python train.py --n_layer=16 --d_model=128 --activation="squared_relu" --rope_fraction=1.0 --tie_embeddings=false --extras=["capped logits"] --init_std_o=0.0 --init_std_down=0.0 --lr=0.003 --lr_mult_qkv=0.4 --lr_head=0.00593 --decay_shape="linear" --doc_mask=true
Each number is 128 + 32 x the weight over its row's rms, rounded and kept within 0 to 255. Layers, rows and columns count from 0. Numbers have three digits each. The size before them is the row's rms in percent of the matrix's.

# down: layer 11 MLP down (transposed), 512x128, rms 0.159, rows 260-306, columns 64-127
# up: layer 11 MLP up, 512x128, rms 0.161, rows 261-306, columns 64-127
down260 096:154127110109109147130149096131150140127082114144054174180124119117089142233093147090114120077075154153088103113147192121135129090144140117123106154112125128119123096117155134193170106109114131
up261 098:152110116161211125183131191207108171136138132122138159131157095141140188082175144152143110142161076179171125131105123102129115128130045144082120157115152103152128108153114107088166144045140115
down261 100:190089097166136111133150153080118117163150117083114128154089125195166170124137103114119104113140129195162070149138166138103114154080161124143134079165117116118153088145157129111119196119137146
up262 098:137120114148138085097126164128065116133085116131160116102162128102159162132143150136146114097201208143148100127187123110187118129052131131093104104160099080095149147112102140099166087113080153
down262 101:117138125078158150138116146141107159112084135191130162102120119192132116167144143097117105166128143127118124097182104085090114107170076094118162099174110132134085175149132096157110122132161129
up263 103:087133058123169128175157125100138157089140080119181118114146144140108119119134069077116089121176126171091195157153119198116139085148095156151152112167132129122129103129146128109116167171122150
down263 104:051205119151150183121087200155114110141109138117112166147167168080154159086131127122084160150103136100152074169143128131183134182116191121099092120146116118100078172122136165087122086167140127
up264 109:106147148111145127142049124103106159113161129128123171105088116098109196122104147105167069138175091196154115116092083135066154116101137164110104135132127117181134126113135103106161115137155115
down264 104:164135125131112169139095161129136131103076072171127163165112134098062134171092119126167148082115107084119182065122128107090111133164142167092180155160159126091157101114117131109138130082096145
up265 105:077124149155167152130110188113158097142104108141077185134165141104168111123175148120090180146166085132163141139135057148120101125168131189155193128157114134106144144097091091036105088134117170
down265 106:166147128132112113095135146099099106072098118152085177133120143081126128112128168143107081115092097133123139152188140114134135104182124196066058180119141067117093068156144166120170136106153134
up266 088:070146125131154078154162133131128074118167060068132104145112075169159118110148088141125132074116139154159113213122053134155176169061109129111148138127149102179111119126122136126174125059115200
down266 089:128147132170139111089050127175146167107149165151099114148165129116132102229123095127128148107097161109114113137104172055125103080179116094124120106182114088113076133076137138109168116124108122
up267 107:096130063150104105147111140146163092142166135099146105106117147138118140113121053164162080129144092151160171138138120125166190132072142143106188091149179062110191136092114124093201111128120146
down267 108:115104097142151128107101168088136147103146097096171077153154115127101140118186136168178127168069111077125159051135140076116145102133112164128139134135125166127153091161186161137132133072183107
up268 106:142160142096194077181094072125113115152127167162121174193139128117148118113114066154106058124188154106156126115121097122117127114122122130168118096098147075158149184082092070130110099107034161
down268 105:140162123153128064053158193029116141121152176115136159080114142110179080047198161045122117127160180183092084097185129150168107109176152149134122131062148148103094094155091134133121176116114089
up269 100:116155185131160159095071152142144141106126127158164115115171116158163173145131101155087150145210096140129134152150092135160117126082087159168133137131147063113166162072107162096174134148168157
down269 101:153136110069079114187088170103096145135118124142089160130093091129130084111123156153075098194139099122063072149074184149112149099149181154133120119105146142036089134169184139170176110104133134
up270 098:109158028117133120171132137118083095150132156079169152146173140107159102110223119100102141074130069155131096120151129143129125071132125146126192127112162173106110129099078091096122098117123097
down270 097:062133092136122125132182157156148046168091125131122143127102143176121099109115120144060103096087129103054088135105185149096041072132102137097124142118118111133122163143150125111130159141151174
up271 100:153106136133200137146112140118107074172152166075170122085129148111133122140136106128110056158167086129040087148130126143155138088126064125136135148090151109170104095049096053109138154128108171
down271 099:124114134104111095156133111100152132070178099175115152138165158163152115169141075109146158120108135119103063063132141195101073116091162082124121105129102143125108118100114136151123154194149164
up272 093:140138143090173125185111140146107125174077183061071151181097095109089125127155045166105123163153090132113142133160093130128175130130070098128154132135102130107197116132122147143160171049120133
down272 094:092127127133104142041162100138102114155158100135155114097178088187127099125102116136151141158119156124095203135081138140095114182099162159107181148086146064105141168101115163086153123180169117
up273 107:153104110151154165110089167165109159144070115102157138182158161112115108097139150108140135085176149126033124154082062174119127134137128207110140198125141082212105157139092133130125112177109144
down273 106:187117134157120138122162115044163129108173128148163100112179102138168157130130143151092104135192122115160118130196108126103148124115064076146098143124186114041074119112135120128125086110091068
up274 096:117130100142124114201139178155145112143111165148153114144143145107163151122141139117194127096144091147100094171143022131074134106120099112097132124187148148137080125109111097146222113151067112
down274 099:142123152144112170116109107136115139090132175078157104146158138145186156115097113162141114169113133151113087109137094149101107163147090202098131135141114098136158117125129147171141153113085068
up275 107:122154169167131130171075109120084145170113145130143147094083071111168118080057102051183111159143134112127134123145161122134163145054110157084200096120150096184149143110114033109127101186078125
down275 110:175153184120149152167132120130087127118092146126165140117162122158157140159097183134096128101124105103168145121104155142121091155180173165098152129160116078142056157150072133115151133101118150
up276 101:084146160106166099112165164102141113179132130154054121111173104115138125106088109050127082153136117106073065135161127108095198131105081174120176153146180104150128166070130153147169080114090141
down276 103:089139085104108095151171082152186113136101138116147131200155118091147060083079114147159076171148142159165175116175034158106181132122101146112098099151139172118162170125182080116146106082104128
up277 036:112192111108136158133108188143101120142130136100080120132152098119145182092164116140143095100162087151130158150184091158146140102121066172178177167166123092180146178071097080098173102103079140
down277 030:137132049094054151093150143082109171113141087127120091116081180141160135102102148109080111153164109104129103161143137116086198085120062174113142187083118157117110130095112073139124077133093141
up278 101:092099130104147124178148122166145169169090199126168137093133082072146171061132102049109131088141095178055174175151097149166156145162094134098189137118147142136141119121088134130128074057148095
down278 105:133145128188071131108126161136107197139180117118181059144074153125089140082106080100129128120119131146122064181122196160125109120170112111141145165141184125145101072177105106137117146148190130
up279 098:063176126143156081182181169159152162134173125134173121123141130145129158123186147105200109126209149156125156161192128124110157152140079138102161103131162104110124162157120083127121078105120176
down279 095:185149134087063105147093191117162177142149088216115123102120131100138124146160156116123153130148108112136135134158084165161133155062147116155104134082110144098135100164114070112120181110126146
up280 095:099172130053195090185130207098035153096141121135119104171151130095117076128141105146095139123187152121082133162099134184136123119176063150136147110172116110130195151115125057109105162100124132
down280 097:128152172155103114164157109115165101175130124087084106111127079135108190133139114143109151124066122194108087088081161161129116105157094065208138090146125057138105154128150167153119129143138140
up281 098:127103162121079072152158127140078098209134141131124156182149158123142095133160108088182139075180178122080096123121110139144193078069162162112157130152140152140174125146069118150140133157089162
down281 100:107107183092219125148119138125193070106135144113165117154099091149082120095104127106110117111097150117126106060135132111108131150143030144108107125120080125104164109135093143068096150140096172
up282 101:124124138144119128119163124154129117163127085134121120187085115104138112119203109137116089124171138148057083074157142165161109088103118149156185118127139092133194205074139126117175124111048115
down282 100:116108126111125153080178098119135114146203097147164106142132110120077198183125170134138185125095071116103194178172130134161127112097167153182156133115157115112079138116107200138109122078114108
up283 095:085129156154148108082150170143079095160158095178114154115117160078137160127114157147097111087142072110089123168128149142203151156116109151146129098133158127132168180055108029110163104141093145
down283 097:153123227119150114073104133096113121166155084135146120166086135163138161132128180108165114162132130112080148105128070174107112096124114071135163085157146126151083089107128163137139152136135163
up284 096:058128134076191153167114102123111110200151063164143116196125121110145111105152097115116090106094133156161215191090079145093134184149154167139100141126083094138149180118110129126168138123131084
down284 095:085125175192098111094107120181196097119118174094109125120136174141183147181102154155177121110030107103163175096141131149101139123103177120121118156162133106135104116129086174182097119125184117
up285 092:147113150153124133137138110167143108165181092109160154170132153122155113072104158128118081164160084118146134124141129119137168132144133189110080097176149124234109141083132113104167112087126130
down285 095:101107072125120100159129121089230187105103150150152207078122094139180177149158164079133109132081165190131145137114084129145099110121120051071117128151089126122133185082116103114119120176159069
up286 093:094146122132176135081125147167111086213130136092050091086130149119146122113165112141183137130131159120114137094097130186114129140088140164129104157123097103081088142102136099136175170135147140
down286 094:079158144107157114125181075134118127047144151102139114111108103145154114105134112137147170125136109096093133211105159091114135141140137168126183139126114101147117107191119147187191131110095124
up287 092:150168152099122129097097084111117106152217160092120117088107111097176067058131126143181106128117142112113146116151143153174149179161118219202138149165120149107131184124153088113129098141102141
down287 092:171125119103136102167139174136125177172143121120144139178075159145099195155161099080139116142144139131043169082147106111130098074118124052117096118069116093077138174101170126150137164154139086
up288 106:128119127136147117092120231150120125107095104142160143157134138113118147124212126120112064151187130139075166100140110177102167064123121156133141088143116027152146143133124108111111115100110115
down288 106:083139123120116104124098140115143174115181068122112027102145097079143146086128089090162153132128137128071126116151139205123109161095113101120092092157185105143154198140065136123142128185110088
up289 112:087179057135111122152129129124119099152116113077136169079213102160110131119155047151160088153105104155124189118117141149175117143055110162089188079106097101119159102092105088083143138122137138
down289 108:106146114055151139129088087072180100129092177131100154163121111165134151167131112136118115140086075137104076153105134145106165130112102208090159102138144135066102135131127168173183170145148117
up290 106:168138116122169147140134144097122114086110161130179120124223123121170127113126093112172128156128085193161158160121100143096123147122120112196132117146078067119168159083129143115115131135079184
down290 099:142137139167140109111157104118130151117153125138200064130122130140138102128115148082066140103155134114099145115145179132184116087120155130151145143148113099190173154124238093157095184094052161
up291 077:107164107099207184155145181163083131117173130159128093159124144163136140094137119151130090083124078095145115123095153171106190107093080106130132113097106088093157183066092124151151060131093165
down291 084:170173070125080152123155148130139111151130142106082108150154119117077120119113139076108134068100124153133109086104158154143076114147117076123174101145204064095166186084149174138105131087130129
up292 103:147160118152106098171110189151129109106111120140154158073167099110145133104126091102085122098140139142102171093131089128177152108138121130111169166128164143116141108132082074106198098176117151
down292 096:160097122099168146107170121099097140061121131192081146090160133131113091133127112135095121117162153126103085133091147133185114110132165061080091106138146102165132145083107112149170131120167100
up293 109:121155088108163095139140092133129087081171147172154129087156076090128112084162161101135127136120159162155175113127117210134158170089139132110112100146098106149240181127157133076114128155168120
down293 106:094155154133139125112142160148072167099094126124133141241082150204128170095134133128166111055164177106103127166096098096116165093090123152142134114093126145156139131156162159121139101122098128
up294 098:134151137132162165084135129158090092192152070170123158125104149080125168103110127115145110122115148147116187131110127137144154141084131167212187144135104100117119184117120132156141142137097141
down294 098:123113123140103183134101071172151156140135115157173070155156167160162090160096155132129136097143161163156093118109157107093151121187173177117116120133141159170181131082138121134135129114145115
up295 105:125149068128156064195141138195155109151144121123139138159107134129141145085147105112171077168199108150076129115127130152106113137071142169146163127112153145149172157121110148128116099102089125
down295 098:122189131091096151050134164084123123111105100133175127137164144129074133077114131152131153126109127143168146107103107116129062146128124170134110151136070148090118096133151107129046074106133164
up296 089:126124089081094113101131144182082078123127116125174083184160125166183128141169114144129107119155126189151105205166113080170134079080104136115165148117119120129128102086112135134201088152135164
down296 094:119140139167140172052100161100175167134148159168112069130126157106135136161128090111098106150121186130165114122128159111100129154173197082125153144147127112081088103150142168164119084177168086
up297 098:167116153110095094127108090143113093130092104083108118152110106137121129093126134175124130093145145090121168136147138155114114126131099176101153157185122111166132096095159095064131118100100237
down297 099:145084209142126149110131106178060137167102128193133167149164127150165077156098121141135203130122111151192092093126205157109095086152095123155109092088079133126120148149079135157125103134147163
up298 097:130151102144184142119152156107089109121100136122144138083140150087115124134177128097104136123132075116113148136114131162154173150105119225124139125110102102127153128101136159122145093134067183
down298 102:165185106155101158175118122124174071134153067117138112113141104112147096180117101162167151149183141161130105134131146161094132106162082090160079073111138144089141119115091186104097144204198103
up299 103:088109147112082072142117196154096097100153084133115181087148104085214104150119060164138143100170134079114155075178055133126125096143113163131166099119126116143177104074136154084121113155121213
down299 102:116144190142093129125157151155099124173149136135244116157145084112120146144112123141138062175107166153129114095144072136127145147155154166177108180112126157137120072162096147098095130110116122
up300 095:145145140083164088135152112142088052153171155152100140111161108115114138136127167159139108117171149172094095159149121149092146116174102183133138141174103140158191151063136095106137117131081082
down300 097:144115112122149119119104152096108097128140123116127126188081155125125149118141134103070173113137064072115127152145084108097146173115095124150073087064152091183101105198122181168073099110068206
up301 109:113176073113213149211122153119122151084161113124176119159125088121128122051167083084101147135181169166086103118147100120183137140138149116129143103128130083138177130099087125111134094180148146
down301 107:168185141112159153125074159135095128091120117091131105137130098130084130139119132153012179070121123116127141140162185084209146193131157136118103111117121132051136147143152114131105156115104090
up302 090:149109100126127166163043080149113114114090129093131172133161164065157090090126167154109102096154123127055102141164128213159137165116114170082113166088153126152127136092137103123102163172144212
down302 092:091122168099113060149148118156159132118183115145105118113150129122116176121194111144135102167116127034167161121129118120082088113126129103124082105049106138077108123162093100099090139111136109
up303 099:157135153136147166121132120176108174146117078113115161148082174147108137098132124119167071183161108110109133181188162161195132114100083158108159191135094133170098197081146144084115130112077162
down303 105:092129148141145131124120159118211132144120119152141101090077118130130125100167154113138148122105157142112129116101162078122116135085186077062096124142088125100136144174087145138061133130147107
up304 098:146169154123148086119106125115120177137184147166089119183115084113065171148159112128150139162126088145134107126171109125147115075156077151110145148143125116109203197098115131118121168153142146
down304 099:155157172165138120120109077132177179092121147133181085136118072124082092089133097162130102112130168136149144139150192142161091129183114132148179125146199191143164090143160161157159135151090113
up305 105:131134150086172089163089158134062135075145059143089124149179119078143193094136091080151095173183144139150130171136122136101120178049113129106186140093129118153151146139141101073130094084094141
down305 111:147112137064092166133097045160108129127107136080105066115196093135129144118090151084087115139157168144175169178144087106149141154077150128135203098129093134171120145140131121141103119146124155
up306 103:069178134109144128101092166093102154189120056088139120155119179153119165148111121136106145131117115116164192118127102136140219137057087219117147097157124095120132112139117114124148107147128172
down306 103:114145159137121122146128185086117144095105094182097125145074113160126127094130135133156098151099109097142082120155138115071128154177071167062174041140132198156131105147151173156178122091142133